Weights of a small GPT-style language model, trained from scratch on English Wikipedia: RMSNorm before each block, rotary positions.
Each number is 128 + 24 x the weight over its row's rms, rounded and kept within 0 to 255. Layers, rows and columns count from 0. Numbers have three digits each. The size before them is the row's rms in percent of the matrix's.

# layer 5 MLP up, 576x224, rms 0.0442, rows 274-311, columns 56-111
097:123086100133175100119102087134115135084168157114140132076118178117130144136142102126148121134095118141164153092165174140119105102098127147125138135160124154122115126137
096:123143144146113143169148130171122112106140119137082139103162137125135129133140160115136130119097163142167148127120134091124162093158139130111148096121123124173116099155
098:122155083110109139120152132115152099158094135068136082129133147103085106134067149118117160129118168092114127098143091160098116101151147098144168144137107181105172123158
091:127115084157140172132122144134139118094109172121109161140144138129114108149116099108159106117159142111111115138147130118119178131050102170126108155209128153149151102153
098:088098143104157151164150136125131144142129123176099137131110139126131087138150097186164126113086157127100141078120107097110163108091120124156126177099137133125127090093
100:086136144110151131114143111112130135161190137140092102128132116103139145150122161083135129122176112136161136113146136147161145136142132160146093109127072144142124118120
103:110190121164180129111121115108124149161148131140128167117131112118178133114121114136109118107139148112133138135157114137140163154142178120121104114139089112105126116146
093:133160138171161128079125129101146145163124112124125134130183123126164151114159088130113098105073123106102103164094140106111096107142154134135116139144127075188136138129
105:101147096143197151125135104131171101121097131146171118082125087112109107131172137149128109120084154123114136139110109120129116116114128117121113157131069132131099156107
098:083141110163154168149086125148122128107151158096136125150139101193125111132144151084148112160170131121108140147118127139117149127148128163121107130121140117116140117145
094:122100135135081070119118130142109080126159150125145146124131123121158168127144152143128139159153111139153122131137122153149144160135130138111129143116126096130120189127
095:126130150152129140150116160127171139078140065108152113128169108151124126107129163157159137130135126089168120128135136127145133114119181133144117128142077075156134125138
098:115135183120109176133137121170125090147151092130129148140095087094115174132144131113130115106122156113136167123134146162084111133178100103144153153124092120175117150115
104:126117164131121151107140150134151097130129107090137115157135134110165106189103170082133112168093132163142108137132112120148094135110150096138135145092113131143138153095
100:098121157094151134149118144129150161157100137108173098101109136110138144104174097117095122141184128115065119168151125126101101114111128062126117153109098089156140145120
096:171107137091102225114094176102147132152151116126120138137112123110196121134163131129122124159163131110107116136108159113149147136122112148131126103160099111123106108128
093:096121122102144167125113153072118138145161138146102106125126105132140147130124166093089130126143150098077101096132152162087128112145080138120146157144146086101144100150
104:111141142110117114146149137143122110063144123126145155171135151106131140148144126122138169143110093134134194106124106095095110161128184142097180159159170118094173145082
102:106138085116121104118127109111149152134100126125093128147129099125122165152127130102163127106107137140151168081120075162115133116128122135120126124151118161070090136127
104:102123141110119126138142144150139130091145111155146136105098118088155130113101116119137122123130111175148107129138154075148138155165147050152133102114104171140134123124
095:089121110114100098143183122080115113084119153095123121150149150115112134126113157147120142158128109137084123134146152110110137171101132096099156147106155102111140132132
099:115152132144073140094121158151097130121097132083134158146140178095131106178106130127143168078157153094124113129089132121130125118120102106131129106159132098126140152095
093:094115130093150081149136128122133127137124125132131113149150151162117162098098158110110125151180099111133152146139113125124125121147166140124106130137110196116074150098
099:169113093120146148141088092137117083117109087147147136125162113151122102106092132105153123131139098153160135154083122129154135093162158142111087090140090118161136149124
107:134150113108119130112180142147141135139165137084137093139109123129112078095133154131160105134151129105132127124141144133100094180153111170117141137096186103121100143102
104:154139164125104126124107100073127114088144136139110142123089113156144145065098170138140106143114154114105154107132099124082172129163094092101122147115163100093125107083
099:138163139131131096131093148148122119097135166125122103140131148103159157119084147131109162164166131140127080165145101092126143152168120154099165151127134118134103121123
106:137159128107127111128155154161081099169144142091144154092129112132157145121127140148132138110161148096148137103119176141167093121122071186133110161123141164151115160112
102:109119110163152053150147113145099091111128138116162138110180118156114137113135138121128145094099148130095133123129145111146129125133094084109117158147086134141117114123
110:159111098163112094139160141092128137190141126112120150112145127134120125106131102088118137163158119107152113124157106165181148106100175188119139141141137115110095104144
104:180081126098081131099104134086143121118124119100149157113128163139099099130178134150144167107117119102108130120088077098118123099113125120133136130125136154153117131172
092:125113127111144175129147154127156126150137100112123134146099113146133112105113103120091133121102131105138126120143087168127127083142103126158156099097151108137117133156
090:042087137139143172111112115190146113173107135140119134132120126123099095156116121091133123135122168099069137140150119099102099092138070060137090131078141123138086132130
100:160126138162087140166105106118145138123143117110140087136138150120139123095142120099121146086134110115125090137120150139127136109121140173151131092106149075120143090129
106:154102128103130181108105136116141102120122140110137119128144112090129147166114150123144127127136118098177130142124139097132112103136190087070135126105127122116094122137
094:142107123111093082103155123124150115140142137101105113095094128129132088098171116130114170134177156174151155131146101130132159157102117126108118101148150132074157134158
103:133109084118114120127160110110098144119102100140105117117138126174111149113102124120158092114097121148137143148109122081077124077136136077110105138122120171094151132121
090:159172127120104107099097119134147137133145101092103150183136127131133141137071097128108156181087137111104062148138115146164135147124133103149140160114125127135121163125
# layer 5 MLP down (transposed), 576x224, rms 0.0403, rows 274-311, columns 56-111
100:131118123142082172106135147111123101112105123119133164099187127122155094141118163181128159101118096125073128151115119123162148103146099096134125127160114174158179109153
098:109176137096121108085145174156086119131120132154083115105123092147158170116115156165141100134120162167149113130162118124165137134145112153136140107109130134109115129115
099:090106131136137154142120125121156129135127155139168159092132062114115138126097107160118133129144177138160118100144110102123096133121102152136160136132133098143131141117
095:104118111155119097108124134140118106123110085178132078096159160137119134096118118074145098129115138142128118127133110112100072121146136105156116178135062114109126162091
102:148123135139136151098180129138179090118108128094164084159134113137099132126081094145107126122142134144155117173109144115141077111121175116134114106173119127120146089136
095:108136104167103114086142134163180142116049145132101112109165121116152141092133123154123116118172180097132105145108138137100106132131132121162110149123122117128121124102
108:152151129108127158107124114097139152145187101170124083166127108103181147083142131127136131089153120129136095117138154102137140123151136111113110111133158116129104150111
097:109078127136125122162099120142112119148099156147139138140154125112140116159118199113115132163136185100158119139138082167165119122133171127106084177113122170082116101115
105:160138119167135152106107139130117142148139095118167119122148130104142117089155158155144146142108148134138144110140074124166117101172097133159121074174140103143141107141
098:130122156147126082103105165128127166136063146086132130083187150106156135130163109095109084122118127118177155104051137168134153144099156133127112135111120128136163122174
098:158122160123100115141089101142146107132126152150150105112138161126149164098145146130085145133185112090132129144171150104106155172128154151133170108133105116154064159099
098:079117146108104112126135112136091137130123086097174106131160159095121100127089109116124138155130149109133128103116114122124117113145104141160156115150086133136124102131
100:149139125145112140124122093102106141102126177127122153115088097170144147100143086122169113099149115158114120158163146110119078098120113094135124104172126129116157131122
107:117137154121103137146125131130142142113152061106077084127161134153116143091106134116128118115143123101107115102152148155142143123142126121165142105117152145106138158137
102:163117149082116063174120135104111179123091170061140159125103122154150137099096112117164128112135159107142143158155133122104117159142108087118108117171136135110104135138
091:111152106145129102144146105150177115155151140149092150130165148107123107122113138114137172155127132117163161129178096134087158125110135149125184110139136133107101187127
096:158118106145102171111121126135126136175146130120093160153106169171141109171110097131162129152102132112128165144151129111120103167129112125170134119097097133144128094115
105:101104165099145125134167131126110124119127096102103117136141111095124142154124112136114107120121128108146146096151139127138148187093160152134137160130111106105107104112
102:148138138168150155116126145137134126092154144125157135121138147135121103099090133126154132106152138132124175148110135115089165142096162133136075081146122170150109166154
101:110097148129129121152125150070165123080150132129111165113110088167137097121136144110116110150112117134140142144141124068121179129117115096072169125121120122163129119112
095:147093098158100199140100158118153101119109138101123116141132176197143136113123158126105126077141132161184135117155132162132106172146192120105089143118151173159169183134
102:113126130144128121146202140116132122136106153091094097093155124142118173112122123174116114129113165127134131134113078110124174148118164138151134117139104152164123138103
094:118134078155140100122192149160133109134152075085094111130129119097161128156089160134151078138106114117139145123103105101082135126141118150130129135141149081085097125124
098:167133126122153111123126162134148116119126138150100055131121133111066121118156107131135108169124119111170099143140126085144098092105115130100147134152163145113098086156
105:126126109111110151092117104142123116127146166109137102109096139119092152162147127168112158106121140108095132096156118132116096157114123146192145158122118184143164155123
102:115146191114157118099143130180119124068087169107135130126078058145139118151136106138154118099132101126135135179106132110135156100125109120141134158098147131131112144136
101:149115135122103096137124136123156145137153143096108135128097115113164116125163126107132139136100119121131125143166122142125132160094168117102114108112083090103113136112
109:106113146137147144131111095115165135159111145143141131123123142174145142116125084135162136121115150142111159194143140145140146118178166151130108121080135166127135111097
106:057124110104118129140126080164083063123127094114113134099130126110091100132126118184115181113125125169137095125094110127142132162154106136174137133108185157099177100109
110:140163065116131125108103130118104146099177137109113128150128139128145124114132177133092178118144144167119147067128128104146120137079123131106127064107150105136097117138
106:141139118152161118128126108122124136144145120133121112145134105161107122104133130125143122101120103158107101141194145150087141141124170112114125130135147128133140134138
098:117154133137134129127144105161129184117096148133096148125140141159136098135110138148201100113139141164131163116101149106117099157116130091116134129131089121141141121089
090:138110136092119102113156122140111088104180094179141093143135128126109139125129117151105129101158122123124168128119124118129128149153135122177128117133090130155099109077
102:085109148129161096116128150151106163138068112135124133139145142104102110105117081131156149089160109149099101122157135109140154189125117138118114145132101108115173132133
102:093127156156116106146114135139122153140159134173143129142131117165167096087151130110107176127163104142088154134114144151140119165118103145138118114122144105163164105128
096:142131130128098123133127117125130110148146131090089090144097141140138128088171086140118108128154143127137086139137109100114123131135093105129137131128161140099159108139
100:121126170119145161146169140165112114113124147163126131149110116113139144148127119152144101114128146127094108180078108113096112099091108112144091108122125103117117149145
084:133129124141139132118122108090136122105140166138151150085109109156128112135169169090123136099118148127130172115103115122118131138136125130120125153130163129130110067118
# layer 5 MLP gate, 576x224, rms 0.0447, rows 275-312, columns 56-111
099:129114156101121132136120153135148112105100144136111113165099150142139128118115076137123140103078173108097111107103150110142123116090107104097106110121124052104116123089
100:099127152094096132133073131145145119154119109133121135107178135149126102173122062110077123082101164089151075131163107181125177106112154143152112129128133141127120123158
092:102153111107104144160126073148101146119156164121130102109166112137088121118084119147112119134125111140141159122140093116106138081148104151136139147077118173108130101115
103:133122081150101129113142102107169107135132131106107144136143138120156131113125080110100130080129109097118115123132146136131128130119081153120182097103153098083118152097
102:089168131129146095134110100118093175140184126169082117134157135074155145133166142080143146115115132157150138127125124180191164114085147148152133136129104148132112120121
104:095128152115127141165089107126099125143161111166075093161130141117128100091151124086121143120057087096167100123148156125116147150095122107136120140106124143149151130173
098:160152093118114112107120158125151170139117109149130063102130103121136091110128166118128101112137116175119156154149133108099178144158144138141085090139127137157082075124
103:122160138095134137170094140147127145102149155132124064104128158187113124126138172118118114182136125112167111102102182093143140108140122106118158131084127122123152171111
105:163126124128159134131129174154152161129163121116106060096177079127103096111161131115103098129135101133116134131131154113130158147137151153161124179092139087150083160143
099:171106101123133154132090127126128149137121109137124132183150162141119113144110120134115156109145114110118131141121138147118175139129132131128161145150112154132129128129
095:094152091119174109152132142092134136164128144147148113122143167176119154120167156124122120144144130159132126157149124143143119141145083140131107101113130127137115157128
112:124167109126147121122175140117105139154161112136096114101123137135132117114120118114155113119098113135144124144117113140132121172132148119163114170157100152142102179103
104:155113116167186084102116126127127139155091103137142116170135137135130069103130139131122164123138093173088080158109097159122128139111150127127132138182132122097133110117
104:151099101137101103123086098157131148193144098143124163142133146112094131126129124108212138100102130116139122116115132156120201130139103137126110087123132136128122107130
093:156174099110136152103099120114095121125116117097120130117149146111145183111174129123125127122144101136139086144071133117146151138146157127130096146149152144111131106105
092:160127083128132161078129133129152109098112160101120147118126121170091099129168136154122114082097109126121141103121157105114145158117121145108172097131096133138097107099
098:127131143123131124108133096176128111076131136126121098190141156106205138093134111098100170127092128118142107131082078109127108146142140178117089133122131106125100108105
100:132112118163156135127084123106157154147088120132179106101139136157112118128165096130112133135160121096109152125127111154140143103115162121110138086141139141147168108139
106:098126128160124120160132125170121115086154103168093164168132156138142146149096104127087111128146099151130137168161159072119150163122140129146143119164085124157131119103
096:103157154191091117144158130092141116186125208136120130162100118086139126107099139182149125148138126110121128108128095152137135114152128105110145098135128102115122122115
104:154128126138117113133111162137126111152083114167124112147163133105142135164125100146173132111075149149135074107122117110111139158147109122099138093130167151143133061103
098:128136100153146172144117121085167125164126135111159069082151138093128131126184131119150132125097114107117150167115140158120112138084124108106132136122132118086136119126
096:132126115161094122129114097132113080096083096135161109124110138127138112158121081149066148130123144135139151143143116139139183137092147125127097116116115092105090107077
107:141111135140096115127154075146101119117143088154098163149126110158134139112126094115144115114126146140157109114085095136120150149157122130111115115107135115127101097127
108:218139116134160151116150131129112121140126101139138135123101160137181115117124138113138134148073171099188135118108117193158150111163095141157139155123141101138107154118
096:127116121203117088150139078168173126147159090154136108126175139124148146105141129126143085134121093118145134138117167149112181118131185097201109104067120106139108140116
115:182117109109122134086124121137083121123139113169115122152133103138155129189143132167099112125104114163163108160117156109173112140124081142147143098160132109122080115122
112:095105167117130105130116141122117175122120173196107133118119109136132136134111098132156097136138118161139149149097124151073147144115133129146132149103143122117128104121
104:103125157101139136147112098123150115174146116155116127110107162137139148163103160114123162104128121143142136119098113134141152187129121091152138100086114078105093141138
112:123117146132135130161089131128099104099137138169116137142136179125115125150113134135106129093132131166138132145088173116082174115126097091135105108082142153113153056124
096:144104160127097133140135159168124122144142127124143118157189125100167119115106122091131138165113111097085134132150126158098135130157157110184094128130160124135109139124
087:139149119159119122138163106118111170139156143123099128131140117146126172130131146128118122127100073134155111162133138145105129132105165121135089132085129082115162113124
100:147124078153137107144135160162147134133073117132110091120173133141161110143127134095130132145140180154127153150120135151133128156130109162113132125091085118129113130084
098:114117132133142141146149106126077126143165094155156112144121118154167092122144122105111095135118094131097133158109073160157173125137105105171187111122093135134128150138
098:121145098127099140158136102142083130149146125120117130121166141116089156108146143128087145098116075117149095143120129148162109102146116118169140113072115148092145116102
096:188114123146103105135117123097141127110170096148103123117142136113102097149124121144128117126130142152170110136118152073139154126130169087123135106087153125138096141074
089:111090129133148129139130103121168129096107155142196126133115132143082132121106139161149148081127128110125168152130131150139142092167121120110141133157105155128130122153
102:104129137147176138116141123107132108152175110144160115138117117084081131134165141066129108097130138098146109143139080111088145137121120109087117099091144119129112131133